config = dict(
    n_head=2,
    d_mlp=640,
    qk_norm=False,
    attn_scale=0.125,
    init_std_up=0.0343,
    beta1=0.95,
    weight_decay=0.053,
    grad_clip=2.0,
    warmup_steps=200,
    decay_fraction=0.81,
    doc_mask=True,
)
Each number is 128 + 32 x the weight over its row's rms, rounded and kept within 0 to 255. Layers, rows and columns count from 0. Numbers have three digits each. The size before them is the row's rms in percent of the matrix's.

# layer 6 MLP down (transposed), 640x160, rms 0.138, rows 74-131, columns 80-159
098:193123114124150097171118075104098062111098080146116149077141211166134159100108120170161118187186058152092166102127121108112124105134133197157108109099170126197142130163132127138175105099183099099146145114081117144097131154111092151163123088
101:100144161152108128070140140121119111164110077129105156120094119105075115119090176108122095129119158132075112094145133140125147085195112122078129040187105115057128129112160132112187105095114135151101103134148113085104168119113115131117083175
100:140107083115112085130109128167155099193088094150150133181105100165129066126129140140118069127097101085144066114136146136160151079142175115152190089096113136146104081139127157152116155133093144118116133099136173153130076117097155079146119101
098:116088125121067120148092145093138145115155116115118158082098169113139114184126157104190140121130141114139154120104116169174132107130107097110161095082124161153165103133146155109168119133105113109197097159134130072155155182091188132132159106
106:147060132101176094146137107124126155132058127148148078151145081082096135124145056145057111136164150167115155072121131133177140112117137115155141137166110112152152133119135103118124114107114135086146145127159128123126111131187135114154126062
097:111127124155035167119171122137087125130116080112134172084097149114105122079132185110091142190088189135134140130147136094163179110120112111119093094134160162159140117147120158190046163158166052083157129097177108174159125101143141152202186131
097:114153174088135141109124093150131122168083133168047149108097115144060066108163190102109155138183193132116172099161123091123120097179100121093110141153157107141167125099170152150120139142141146155125122097094106118113120120144201164113113117
099:174207105111133156116148089088082117129149118116137147161091141122115155194140092208151085097139122163160165171127212144161111128160097130099170082159113140100121097130103103154147158093101158180147114155119105168115163133126190136115195114
105:152115181196084139181133113141134139130111141150172137114101112142111044115128143100110146086131184104151146094188163108127099170168115159106141153154124158065077078118135189144145140180096121121103133152088080193182148099109110103078145146
092:120142111177137112128099206091105093112170128130089140109099124201169126089124118122122113145132131123133107145063177145143099118154166120128112080193137065110153131127165129100117156149107106156124159134103087146174078141133144104150187169
103:113160154142099104186171100107149100222136137101181112102112105060197146130121136116155135121086107128120201095105153143159162142117104103184130083156065088117160105209111084102134109109192147166177115146043118154119131169093135134175180137
100:131109116095133168083154137164128152127111151090145115211126134186185095136148152136056128114121114136160148165092209133120106161174155147150118128150124161099073098133124135152170091100121195133163084118076134180054150135067177123117075103
096:083108100127056158182099071111147097117129050124110103165120137039141111092113098153129103167110149119128115148144149094166072094137165075161128143091067121107144116160091146124175132202108125069101140130139134113153163124097122141129151084
107:108130118116107150159085127168190102111123130160159133169157180068077084129109083134065150113164101135101164052197107113139125155154132167121149152163091194142151103144125172136146150140113086103124116135137137135126086145082131133123110122
105:136190155156173142183150125186106141122119148130173156145099124142146148168100103110113135107131157170135153112124100130139170127129140117117094127153162160153076087064140104150090037086129123174117167157074151141083095111160152186106099054
105:138146119091175104087146057156138143161149120111132072116135109130126128103150181154114119115120137081137129103111109143144148165120116165131134148171119094142078107086092124207096099057124080137110101138144099088143092132133098128211058127
099:082111163154158201139171102091130138159160121159152121153133090105145132139124213116142086131176147116156151146116123152128071156146056083149184023139150065096112188157164071193106166100102121107148167099151087145121128182134121163104144175
099:103146115081099167104079140199165113142153146149144117095124161123128136101090072141141161092125109138125112178028202119134106144157116192181168125172168127166155160113085185142099117147124110091177143102153160147181123123106159159109088104
105:141111128151190148051091094110114102132144134150158140068084130141164060130198096106107118070177099093164137091144137138116151119075108137114130089121102162128080158149155139075110138131127121080097158109110093119150099161182150154130151100
104:104074103070109110116112144089152158085123086081133115124125144071153141135115130150146124160111112107134114153110147101106132170088145092121210047101121082185142120137125140107134099145144137127168141128177183120137140140115147141123194081
099:115106149119124095121086156078132043114137179147098136172147183184059130114116159147127162145115146122171141095101109098163107079126125133138114112156134149123157138124071118119154150067151161143095112153137172118124130152111152132107180090
106:057139166116127108123151097179166120131151160131111082128198128111167103143098084084157148167155177111135160122081145108083110120174126107118170160150110107141073185156138168111129083138093134191142175077145128117151145142157163177134092164
102:116138134162174150119037116198121080151185123150173123199140129128114086136121183154077185109149108102148132084063126125118107128042143102075125143133167117144161131162101151124169126131048180150109123136158107137094168160147125096127157186
104:071124107127118183101125046150153166110103158143124105127141120164095108129138216126107097146151144116103083125086178153131132138202130123127140089122111135099140095069105099144120141099096134083126116138149090150136138143146104057121158137
105:058176133070117080143170126100117087118138137152071099115094121144124138095093145110122054154167147132154162145069116146136122089147130169132135097111127132185081153051113162133146140119132114108127127171120121106165077138095128080123172094
090:113155153113169144114116081154128136167088151127146102109126108131103153136137088135139041110142108172149139141087161154123129095155111182146163133089112089102130188109110144140095166077117124099112142186083121153145135142097114179107120114
108:190091114194102083126102131127113194117140159066112171181164106052056147084132103179174138116137092117048135133117151119113181174105110146148174148131087117111115143088098117159100160132113162048147110111165157158136112153107094175090097112
102:129087085077047147113110137135135121162132207158156124038137156137159114149078111114099114105121123180150127064110120058152109129168148156179135100155118089091141131133114131190198161161136142099115134165069083128112116115185163150133070108
100:116123132133141166076103150158123113163052177147152116126146146156098154098183141174062156123152060083157101117117197137118110128200179165108161112140174157110148128068068123119121134227137109157128125133097122119092158115144107093076132126
103:168106093137131147186132137088156156112176169150113119119151100159082106096108134109140147189157098111145124125159149161178133106084125162157094116124169171143100211103120109184141185147093182068057158111105169139165168167089074074124085152
102:106130103098140121141138120124064104106118145134176121114094078077119186160078091143157130091148112134140132100143109087161128087075079137055047074144115165151214115127155144101145126121116128135141115101151166163161104085119124088111135085
096:082142093163177128126124124141129106130153128138136186058148151048144089080152100154117102088125165103085104169147131111105160114092165081132102084097159147113087084147140170085086060144088151085157115090136173204076139084129136099135101090
102:127158125053174147103118072143161136148156059082165113093092106143140131165101118144105117139051175130151203090114160101120168081088102165132108144177115115129133141102116166071145125086174136153084154180108083145166103081095093152153096078
097:154160145090086108118114177132132196098133097112074083122132142084119110067072176140147121084103097127105121186075120190189153176110126155126075195160158072149132108135109158124111113176127156106142148155109119141123186185129125155154056106
099:165182091120155128130160179118183090067139089129112159129145160126113176095097121098123182160120104083118143142146139145055086127154067116112165059099097174126126047099119163181111185109140099149184152110172116169101096141107085112088127077
106:045144098083168065066126096132113113197103118130121122134094100097180132181096148157146125162118101093079166130084160110184106016063135102109114097116110066146144140104103105097121120114137122115118160126154090098083128107154142153157107129
113:142119159151166156136119093105064130107132091069185132143113091145113148158080195075128138111079163130119141140109106191168114100152151164081151140077104115146147213152122097104152191083129078197128115102160138128078107143119145071170122076
102:118140142123176156124122103124103094140130121085124148157139167076143116160147114106182078127139119136091125108085109175033131092149146104173203084121090126095190199129146125099161096130127073104170096145213117153086166157148139130166148112
095:124110134072098174180089125154089144127123092145109147143183135124145172124175140137071078102098117134171147105146131108169126151099121164131183124172130118152113117131174204099153091165101141138105170155126131107133145128052108249096109130
103:072089069074093098122108128138079135131122168145141157214082170103134111133126076093146159064110140121080120131117129108120155110174178142198143141107158114152129136139175138124160170166128125134153124117164088146148124083144169145139115078
100:120174194111138115186100117121130124099164067099077149153158124135137107129149133083172145113108142077125118119173094100126105129154087133140134155077146065160130111095118149076172130162140098148123076103114107170178121117108112171100100109
106:047058145092128119123103142155085154067130160149089114140143119130121152124105140131142138157122084120146126147124143101149136138112085132149210164131104153103159177168172125148118185081114093114098127089098045150169193143209160102123166149
098:105132099099148129121142138119161150119156106186111179147121108130092144174103042121132161131163147068131124066156135185112120069084122144131148134133179175136058132111076120159089122151129147138102167147063167137095182110081168143075084138
099:107155145117106104119149151130186077094087145161154141173090119082133160145205118141117131100104118149143118199128123134163115158101120153144132158132130125148090139153157131153156136165156106170209231131123115104123217139149136159078088126
106:138173139144065130154148136173105118091133089124100147168122083186115188120128168107121147129071136113134095152148146098160125082114161167155110112085083085156126071158138119139124151124143088171160137134226098099129145120190152106113078164
101:157127124192174124088101166130184115135092144150138102102122099109151071147140116109063189092119151120106093119163126091132163101113153178170135123132115120090147148144125144109130162052138163088170126142103111108154182143187170144111153156
100:123129188086108169107137110144160097128119155154137152136139150177163136177153193109127113176120172114121082121077111152153110102088083098079142132160183091077123106099149155108149143129121143130132113117107193157102126136157165203150173155
094:165086085143100116118103071138062144142129189183129188149136178137123117096047142077146108124064114153156126157130126134166127072138114138086177131158157139064146137143113100161083040096144122118117138162117122119173107150097150180130093097
102:132120102124124121113104115114134147068144114113136103195109133116163077171168140178178127119165105127133071090135100153126181110092130112199116131153167146120127149143146138100088134113123106199088122047122051129128085129160130124173127104
098:170114134111129175104195115153141128142104142100125116129089085111130150078123150150082172145159146151137127116160119112089128103156121074153138125143184150087099226127091158104131196087132124105132148143130161077175084128066115139164108070
095:111125091145128082149102106112074166125077134153142156103100145151096133190128138164176167026092161067150184085099088136081090103098112136157114124114156114164139140175141123124082217120114202104162144102166116131118064111142131124217170140
101:102091123104235131122127075116122156046144082137113126188135134160170142072086100171155154126126119151127174070055095173148128101152152124104136069144130124106126107142088130132091164139079090136105083169064134182136130155182125163107171084
096:131163174162180142102060092108100101112093144165132196155150113119116185147153044126121158149133176141101120122127136116127136054139136170138122154157096091111098134153197108138125078108146083155152161140142092127155131124147177060155172140
104:119188113059096129081143125113108136124126120151136140147149142079120083127138123086154164118113147093172136110147188116169171161104118137115116124126107145128085181115124156135080100159190173143102172152105107136157093141175143185155102255
090:126091143092153162069108165111147135110149112106141141160116088145096153164094085063164141150118089188122164104127129161140079132159130141102080128089098122120143074146094156126083151173146146105179116134058090157042126161137129051072147111
102:075140125152060083106155153174110127154166140135080144164179096056143120123088150134097081124112092140118100136102108096198126151150132138081108139082161121150125080097133106116106152111131125161141155140154114098103100083086100188115145169
098:102143111171109139136076157193157166082097160104136151188150157191091171131088077174120166090141139139096131130130178116182083159170174086127121111145058180077138140118126178066137180112087173138124109099122115152111130148137112145133164184
101:103168147088143140133112139078121126181107172086164095132172107134104171049124174141129101102091150154094113126147132130124080132134149132127130129127109204120130055174134132133137093122163130168108145110084069174119114139196099116110099192
# layer 6 MLP gate, 640x160, rms 0.153, rows 75-132, columns 80-159
097:109149193122094122118163158109110137134138143144112182129142135179167135187155105092101139061121083090197133173120074132139139157130080147078134138189133085116126099099137115152078107143122136116136183144130054140125158118095161187174118164
093:147135166129127134093093108138073124148145142142133123153089143107064117064163116107126175125123204130190123108087161079083144113101162137093101076088133062146120105064135083156085085107110126112175171062162110135118111121172157154096108103
102:117080204105120103080190115171159100090100180164121117124175135146115047166132106126095097159126136115100127153068091141178160091066123154138142136102161074131134132108116115144116107166100170127078110125111152118161173143178090107143123128
101:098122177133163119126125176150067118096159093133095115132167146052118118146141055071192149105148128159071191088102117150195139135145109158068083152122105115141117132134123180071161115156163153128112074089159104128133079131133087090131089106
098:198156131124159180106113089074088099132146120147160070122158149183122080116148138137111110096085054111143091153146134135170138133027138122096130153139108134090120144095128162117079053173080120095156151131180227109147094088097075110087096168
098:129208122101185149103183118103104064144114138153149127123154106107130130042115120106079099119169137101132191117106115153121226176120102136109085135145145129136090109164122128045101141145130071119106131124190097133145109116090140067091137125
104:114133162152081150125141125064134054086128097170108138164156145120152118103100183110161132164141118059114097062141111186157121106133155132122113125133105178152048061136087119101109133147097070177089111163090165139109152098188139122120121089
101:144134126125103150092194130095129148113103130118146070076211179138153138109143140104100069140087045146122172142104093163081171144106108128153150142102121089128131138103097148159085136134162156083184120082146107118099104134076070158125178162
090:140159139112104135140159156115177076115124099117124110208106157100130121149081148110171135184176101114156092121153132165133139078094137106125116111169099065117121144119182109142093129102135165155197159128115133102152130162157138101098159161
093:100186091141189134130105159133099112092154118157161143093125137174168148110084111059125092093103152182173177104077116094076156156093132116117163093106092106123130163153090144153142108119197156128133115148142224146091086108070157109187139176
094:113101097174101118165149144143126124123146149090155104162111095103153092098106103188093161120170131118127101134130188094060078065132132139103131141119114118143156131181113113144166131128100123177138089108136074184106142143153126140104110122
100:173139075151080153136162154133119156195157117137172101119146053165075072150123097118100160142108099108161161141170146174191129108104115138168137208111122093161155178141198106128164115115081098133097078107148086133118121131059143169170161116
117:108135095177133145101143123122078149124121109123120172105160179115138186123088098150130159076141155061096107136125158134167155061132116114127034170089116099156124110129119148146122143149205125177126081107106119145127104112098145139146107049
102:091096125127114194121170142118131084189102132150110095155032146103142157131078129159113112133124139125102125147101102143068122119144104153143130105151122090154175090176177138155123168123135058067143177085142137123189138121126152148161076136
100:142138132129134104166141148074177128131119145123152096161142161092164143152069137119126118125106124125110096102145132132155135106142193111135120122112192101157133076161123107073154121112064102166170128135185101028128171174122184069098096114
098:121127121077118159126126120131093156152128113130118141137157085138143133169127198139135144084121067155118130127174153133129191042139116143090094129133136174123139158173170163116102077146130113155175109117094057108165116076159105132153099089
097:125082089102105076115147169127106180136156121128154111087139192221169114115160113124175121103120098071087111123094127132094142103166095088109145141135124119130160142130165142126136099172124127135157097120089135189133137103149154145172086067
104:156108088100169118141128140156135105126145127148109111109112080133152088084093101120156145151218108059130154134139116168154158157036156078097129129160094114119089106201140150136144118089186161111082101166153182098103144123133109057197177123
109:097093069115148068183143167135118133126158142122123100152159165097142116103111064196119100104152119120195106104144155141102199133116051021074118096073145112149154097124172126141164120120140108147157064125118102164141088153179115192093150087
099:136115132058124131126038078193087141148088144161128115140104191114123137088088128157172048147122156183175066174134106088093172149114115102153085148174143142141124125105152147117089145159135117115125099141127109173162124153202065176077127118
110:160130133084112117094061113075119131114098166091132161140080116081099104124130165087169095161147113171141109199137139169127144153114142114124198076127126144161169191117158116155102135122094104102138116150053210098170117114153160132159153090
099:119184066126181148105080118114125135139160168101135115121136113076142092094100122130139141201182086168198101198147120110109074176167107114175102079132104088106111169117061112147129197071122109089068151080113140113184137203156086138097099088
113:087134133101105110136114167172120150109131090096106135134091128127124107131147118126158098128131135099159157151154060088151155148175137118089126114166143079135146168115098119123160130085093109144095114164131212089212135181167131148181117099
118:186087168145132113036121136118114129124118202137170148109168152084131115161149143117063154123159151140117158177194058134135158136159143093118177107168144138120158132184127130141165141139096113101162120040093173060126149121135140110192106126
102:210134143104152129079135184092144132159144220102177137102123124158155138128138156112068170106098147122086037174146098113133189078128200116139145152124123123125104117187126111129138118149186115155131180052155175159104127180117107140140171105
107:122147111201139144132158059150154108137097146094138128089105143139176171142157174043145110191145062159138093132078073140140121131126129151159130129131068138131114108178112091140048098138136110106190113116142041122179141132205136056146141134
111:150131154119136127163077082127150122146086083167115117094058158143144143117091126124138122110184104117151140187209169136096127171114105159064151150120120152160118133186118172075155139131151145132093122078168159092112148094102085134113232140
102:162126120131175107201148118110078131111194114121139145162163141119101153159094109129137059103086190127131139122121107137101157113084092154148126129140152133126092092122150168135209109147146148139105091110108070159165062061071081174125179161
102:102126072091087148139079145079122142127156163138137129150101180170154082122136171151172127100129155097127105139128108172178104134129188138136144070131110130161124096169133156152127138090158109077141168092131123109075089213132176126116080135
101:138113141122127128129116116226073197125131142104210197121116153112147134181073159126103126078089105099098131148176114110145167149129098135161118110125096114117102103125099121148149126165160134153125131128116147218147096132151106133123194164
100:139104102080149098132118113185156172112126088097090154181121103136174145137157129121144176132160170077104095116084132085080136085197124048149132126103120185140096106124073191087140146101118119085089122124127081099086154095108115069101120139
102:147151158144189074115156142064137134160108166140163182114072120084146159118211169152189123147114048113136097125134167161080130107140059095108131151135117090170085119134107115128107128156071136187121134126125122193135168149126123127140110144
084:130113135144125184119126137080177117208134103133109126105086056205182092083131137127132175129127124103169122141129136110170139160098165153091161140125121104153164144129098115112112120106133149176089131175123151123131056084164150109162113151
100:142113171137089101140108140133124117129091121145152160154060087110140130110099159144165110085060159131128120083093166105161186121103071080089080110086129122110073174145106128041081143083166089083107127108163101121188111065118146127124117150
107:118101139116133128136116129166139133147149104148075083101123169098122146087077123154138111137133055141123108119117121153044191114189120122205172094130063123083124122134096162128101086105177133061150114160186203128157060104083111137088102117
117:133105068114093157145065125116175050133141134132066093149118091167152115099109118098156076143106110166184136097200134106158145102127115154115094134138101147129104084148081072108090092104142141148109100148126155106066132108059099110146135122
102:094078103151070073108118139131135118179101151096162085084157076172124255067155191089084152106161137096155114155123159133116092110100060142045116158125145156104125140176114127155091149107134131145133069163116172083143119113098095133110160167
104:132135113152139115111144170122123169104119112118144173137109112134084102145099140101143148103123126107112170089147185123132128162165127138106134188118090054142190138120149120151078123149092137141078092112110130161114072105105136164152186107
100:134101161110178114180153177102128158165102122147099166104114169122157144067107100091119191096117094119092152148159115154185135094166154146088083101112099134138096133184163186152108129170135157141204135089141158169141112158129151060138072124
098:122100106119151156107171117109107103110175077107134108139172116114081154157124043083112102158125131098086127145120112102120095108103171087178127196123109076139121130119140133138172122140099110118141068095115163138198073076086105115066135103
102:109153076096126135149106131129136124107122156134029169069187121048127154157092125108125106078183087115160112114104173135137111115098070100095138084145114103150120101176083177079102193086151112123096106139131132132133112126157123165097097117
101:182163102107135176094128134063094106127140143065187122141107195102129138141166136169135148122208154125098151105167194090152099105110118109082160070200110135110147123120119101094130114105144093192160185057114132122101135104082152118140060127
101:106129085087120098046065093111091111074102151122113141158119175090106154092141136165114129113187182060152110157166136152126167061127160134125099175150153164142108119113117096103095086116147084097198088146126142045175124201113130187140127097
119:100098126167098101125089119153095106095151138123073093120092172098129117149123143092145108155123133144173143129101097113121169164113129100137155164173116119075165177120113114059159148093095140139068126161117090137126125152114097154120137101
102:113112117165131173180165155145055169156129141153134039111099184125120128189150119079061187054132143104119160151109058085202093087137126161160118110102126125103173121147092100223114096143137141127199124133152151092168143141146118102159127109
100:070099095111086167109077116123157108070125136141139091132114163133119127162134167146088195056120117133103135136141170101167088139120071143129094176105132126183120135183114087129240097161131133157130102154168114163178142076060110128123154096
093:063138201128140116147070171126179090146092145089131112068085090114148090152206168089146167108118190096177090131112111131164093114142099096087112110095137163180143100103139133152135153091098169083145119102122182124162143136161150134154130140
102:090128145056105156104103110108137150151135120130155130145077124140101116087170105087168100135150138068143175167136099098093093127120130130178102139222099150156038132118147067148129126103147126140112133131214119100210146126098155074115149142
096:161083144102138139140108159151142123129114109085171071132145201075147110148153093138146141140135122140089162121136165100126098126113118102080096121103127112137099157149170096164138137132070176130077126134184038143135134182121106141198144124
092:140169106122089132177142079102083135142143130127143123102144138160130172130100131144151100093138138147124135132106077163087183109116083085137151104098157062123119111109190141158117086174110128136142111100103140144170108116116093055095146166
104:122182129161151154081149155094101164193125150122161153133158173184108122153075143133170196142158142095186103171108109143120130112165137121168146090133157072125119131123073172148071094135109135104078154161105089138146121094116103147144178121
095:112103167107145114104098126168156138123121133133084140158143162117146078133188197156114085138118109125137123105167169115126136097119135110120202111150161123166114111089157170158131090153076168128046155039182128157127142153158152120146147071
104:160102144121152115138146122135144126103140139157078153138191142155134149162087112167107122121126148119113078129164071161088076018102180126137088137108135134186131124133100138042133111122160119162139143091142152072122175099091073162127155108
087:096115189140103202067091097156123146133085162132071111105092145106085073130151116087124141122139118166079127145115217132187137124141124182064122075124112109124052094118145146158140124079151133152100170143130091141089133147116144155146091134
101:103148070204076143144122142150074102152119142070103099118178149144176115160119148144091141170164150125013169086185089099109137141061098120071107118166074143115058139146091107060126130125140150137099104149088133143116033086179135168158132110
104:146138164120136135114140136166106107192143201106121131042155102076204105087189115152140104093126156140184133103146073112106122167140134163095181125146150081134162103170165120219122109152149086109111135135123111097130093131103135125137146103
096:127134078118111202097142068097161169130167072092066136075150130160112092182147154106146135105109106104141125133075154083120085088131110121102077103131116120151102148154108104093148133107187110073099117158156107160106161141133213122167099098
098:125113159165076104114074171081090147144175111138099159142165093102168120194132163108141142166116133143099126153121131085194074130098178132129125052140192180073113122118170134141139109074098059160158143127056130100173136101147119104166108105
# layer 6 MLP up, 640x160, rms 0.146, rows 75-131, columns 80-159
102:111100119132107099091146123076079135171173127114120108099138180101102168062141164139096129134131116143068161129131164152095078133158119141094160089080112126142170138108140112075188089126161150152089152166097170143058111144100081112106124078
094:124139161139143127116112114172081164150147160092116107107103108118067115139201083086184133089073104201168112132132092120136124121098084147049172090135160116121089094108098115161103098105115171097143090078147110140099176122147131170090129147
102:170105118166076140103151082137143056172090131154139115072128079101136109108120171140083154138154103161163202118093150135107110147068171101087136137118109095152163125142185109168104108131159122133140141113115088119163193090182027093134081158
105:118091088150160060139125076100127139170135133172164151085118094103177115093128117158113104099104192122087074074123106150145137086186177085180136117102156114132104119103127119143191064074121119074241131109076094082100184150139121160176164119
096:136179126093141168093191190119072076124161093157115074112080138126100103141155098128074158192154056112093148133115148108152120155087114125148078080157079104150164137123154117101140119113105099129122134104147122108126170143102180088149155105
095:173172112099120162101133132086090136168081144101095116140128159143126137141055178102150116089107144132154114111162151095136111116127182113100246106101124124103131113085160136126131058052116135095118186118156130076175164075157120106126139086
101:122168156133118122093104138190113142096127118131098191119120171125200158093116064124145089112140114112140119162186196161155095163163181111090204151161168109160158133174096145169107129085160131145132170097113145153137100190128132063113133194
106:136122161104132135148092122136151100164100146117158107167140119120214101108106131192121077135097105156128142137085157153130168162131097110116153120088097124154118153157117090151098177105114078129136121171143230092108097164083157163148067150
093:135152108114129131121157178104148052114157109125109109173118122091172176107136193074181121160097088143212182105101084169114122069119121171096136127102075149066182157121151088156116079087158123144130133107131122134140105135249158169107170150
094:088159139188142161126134145122125161129150116139156175138098148136192140146079166127132093087155123144114176107122097095063154113126173075128090110102137121153052136101148125073113136103177115164114138132116146161089114071127139103199133154
098:105084109144153110142189157153096096140164161114161100160103155185131122167102122193116099102159094119142164129140123090109111150145181165147072140149102135163092081170117119026111150116087212106132193102150128125106134178142150142126171118
095:131115179113161159137110134057215120162109109154082139137136150037150129112109136163112107116084146079112110106166132106140090108177114175129107026093103096071093083093115106127140073140122168126189144172134228115099094114166120079104117092
108:096102093116126158146081105147151115100112181096140147124080118205112078114151128164073122108121143109077098148064131171077148162074114128071130152134153120090108102089162134195174136105131155099112130155116119129132056134155119146065086153
104:122109065087143057109129177108192137140035138146085119098107098169149087114136138175136051117149123202142173168106157098134125132112120088171087068117154146094162100131110101103110059094132144130138120113124117120089102102152177152138141064
101:146132141056105119137119134139095153142171094100081140156115092156135129136198158115110115131121141120133143126113112149135160134089154101153130115111065156113156114082124154142109153166179122110102112134139144207123104136139104126114138160
099:051107079203183097120066152144174096139148155167154106123172112133122134109140131146127140126156099104100096124112161127132135158165166185106181118115114093172122082129092075117196158134161124127136134099098138075166183090095161215141187061
098:085126146082117158129050146100147077169147160138166091119167154137146216080079098171114137129124136108137143125094106123110154104134137133095133145127141170179065084090112128128151132089092178107064126105074129165146065148166151157140173062
106:064070106054158067108143155103173185104087137107144150167170113118149094089165155135121095105140098089110158115107127117136101175119134117117101155157142173127123177164061182107192082095093151122131188082102145116113182105105086115107148111
109:143050181156092145146072171149113151173193101105148119130141112144136120105128096158153116105130142138136132078182046130121153156177133151106165118161089145151141117086154144084109139080131213110120153154140091165121130131101174109111117158
097:115072111069146135091135137144144151194025111101194082073128134095156137157135103149070127140155159114129137172139153136134170123067102077156161150120085122125141173115172122148087129129169116113157126135133119163171110165115101134091131105
108:158024086078149130141130149117127128059139135105108057086101122175175126135102142125101094198195146116122107120074121080103119118105171164097154094133160102134168076122151099159158129110137103157095143189154113169071063102106135065095153136
103:111108130164159181122124146169111118172126185104133185102082140151154165150128197110136160147142160041134176112126154160127157067129162120171139103128092101160181165120104094098160141161134188146155161118106159221112153106147169117155150126
109:140054068192104079216108067134082090209147117182127136070120150136136149123074114136155119204124128118149102144140124136158094121122092160150166140197118203122140109138080181138111114136098126104137135131083102128137071127103092126158160136
128:049150142080147087190153145143133135139140112114090138127114114158099172126138065121125108140148107132122121119098168110143106108147144134164138116097067116145107146092124133144148094118118140118114132231146144110104104148127105134103128163
102:097163177061108143184134119144151076133193142137143101116150076120155134093048109087118116100115174132165130112134177154171124094127187142175138104122084154152127104137168143141156150125160147128094159220137169133122092154076097129107122126
103:130113119123136094189206190093113124215081136157165153132111101095044152160163105133100139080125130125125114107140093093114134120098141116131117126186145147132082109141125129165173144155122124129088172143091136144174167147084087110120130123
103:119106190101125074142125166149113146143115155151161135172136168110109104148138134147126059124103137138074149120164150138167158135133126178138157148111137131128137117158120158148136048141148097131130190159109085138152122130086183120133067168
101:081152142110103063165117117119132086108230146144088148111121177132153135145125092117174110126181101124151181156144118127142125137104084172153133111152112130125123106142149193160139106111154123043130148083147166153207131126115152097103157076
096:178122134127186193142108151101176150060101150091119162148080077156148080125127077167094152147076178124098185141114169170101139106116143156121121136125116136101100125203086138066114217099178120105106117095125102168123101151084167143096116084
106:136123156151160150113119137041161136063130174128138145153129169127097154115082130139136118157085120142102125091193111137137156148099147203137101140135136104094098112129151090165135126149199105168105153113074101092059131158168150162132087134
096:109078073162085148131100116205101183148130131122103102117122128120084135132143140160159119094138104147116152126134176152128167137162143179083068163143111078130133124148076131173199108123204108131135107079160091140134130131173102148131132095
099:106090151080172075173154105147147115055128166123127142171109094120144169171181088157100104105082150091139131172152139112104134077126173109163125142118072146081134090140094148125145101076151118158137150124186088087151124105130142109149144119
095:128108073165110140123146141116128132064145145127209138128137064136103135138132106062135154101143144098168079127188085120127145098132096048154066102128157177088154120111189116089160100172132131130116121129083075081105134181106101099044112124
097:088116144163145143130139161255156096130130111131143101131125138143126161075128166133113076175072122147096149172130163140107084128145085143113064106037100133130099167112172104094137163117119109162135101159138164172175090097184115162146154130
108:108130155154145122171134162163163091104083085137131192185066184103111120128125112143167065130129162111151134098109083126089124168168132103129154175130148125111140162140134127136133116089082135067049127123161132081165110141109169118152133102
125:196175126106152143169179115125127158125157024132110140152078148181161150181156115108117186085156122154062114112157129130125080115146165126172112152105138090134120168138163096115144147134170105192118083118214112182103104172159213080103122097
094:096125147148147097189151087160136137086135139063100110133110160080130075163119086201092096110099163119163182129141058142153173130108138101090065142087167106126112105076194141111121107145150156104080176088158103140073117172160090143129142103
098:167117135154097103103073083105146113127082174190172108125108165172151140115168135164123163100146116116104107048084119089151135164115143096078189125147123125084134096131125078141130161149108140138107114090208114111090125153110132097099143127
108:112159093133106155130069116151091097136152122158184121180098145115135170157118063175208142072127117129184102119118146102056102105085162084150168113109155124113103139097126144132081158111171133121135131154180108119133115079148125164136121126
104:105130168091080141142135057128124158130102127043099092150110129141198153138163151105148066131175120139143103121085139163114143114114106108088087154165124129115107151115073166116126087152106128137128188175190165163122178159093120083120125114
102:202171138122165122121101126083139150169147132091162123118121129151143173103120143159144134143091118141084120065110094186157141179145146114103133076134121049147077086122154131092092139158178147150123146178108176131092008134137102168149142123
100:095146124109160169146097123134078113132153104219072140150176048202121149120112106143085127115136097149165153131125165154126070086106101105122082136128195116110083147160153110118119151157137153063113145136107127128101119123113078159113141141
094:122103117117168158083114092092116086157145118144098125155168169066144125115099158124163140162164125151106167161052122144097114142104129146092063129082086084110107139128114123115179128087096083132137098115151166128132145171155141165131124124
120:197132110119117168141168119135100165179095074132142100175165071185131077123099126139104168121172191169074143200140120164125137160112124150158119104125135052153072131130165148113130131152177067117148111159137111146181140114120107077136059152
108:149140105094111167109118122134082127051067083055127164162150125186130139074122082085166134210165122159117080138179133129045154253189126084100128142169118110125148132102147143157121100161069132124095129154104091102118104110144151130140104099
101:115135101110134129129088162071104135136135132181136114100067070138137147158113134115107160095153106091107186096100183138166145191163097146140166130169160067175109108135201095117148129113163161048064138221122109119079094137115080166147137106
089:125134111117102091150124138183137140105149131150090117148118145137087151148175150151185052108137107121180139167127118129194124176083089114162101076111146126076123125179169198109134106123141173156117130121147111076118119138110097109108109159
102:153110104154150126155061107122126110071104058191120106144164167088071150159116146153128179110127123183101156132156103118108106126084167159060099146099156120105188125079133174096093147166107135099127122153077121161090148119148115130125097146
096:132123106081130151095183166113108150106128084141146085144103143113110093178104150047168130224190165161092134112119107124141098130129093121155146109108104065138151069076149121160185091113096192189097161117178101115140132133156124121159117097
088:094087128136133095169119088156108151175105157151161130168161097119149159155098140206148085106139092139107143131135164135144183134113103176113110107125129100172127108135109152168182081101140168165088141133102174072158149119174196096108182147
105:125118085095130130080089118147161125074129097127118117135098125152119075097156146162148161087155171156195116158148148126191123138168120057124081098134122113070088149139086098104120161150154124099142084142161146114102121114152108125143139158
093:131118094163109160096181140139126113104115104162117099066110184139111104149149109107163141126166114102106150163076134093106184175111120182117091145118092154103146175152088163148122190130152149177185140144130181111128163165127173200133136190
097:095114064082121125148142123156105144133084127151137111146149140104074071130154081154071096125167154118165119096088104090160184108107160178115116183141132139097118149111116135187084016131194129067182131170090145199149064152162176119083110090
092:171163162114141122158064104064137088096125142148101124125122158116120149148162078135092095161110146200120082177183149096122155158104159126136121166125109157174116071105129138122084143090106122072117118160166163116110139121159134176129148105
098:129080169145155196140150161132155120089117145133094160124150186133137122133203132124174168143130092147084156147132131122158113151138185164114177191129104143167144094173096095180107147107139123102111190184121103186154162095186133162179082130
109:131166086122136166159124150150100156138129137151149122123141176090136110119076118119124158143086137174084123118149135143054132144071074115186134100153188094087089068115118090143110086175096128102142139185099067101203143099140134117119070122
093:153163164092124097103128122108199126138140169046132143101110113122078101146163118111142122150128081158162134057082138129147137106118146165128141126099092111200119084196111128130101117109115144128053089098161143160098175190121143089112145119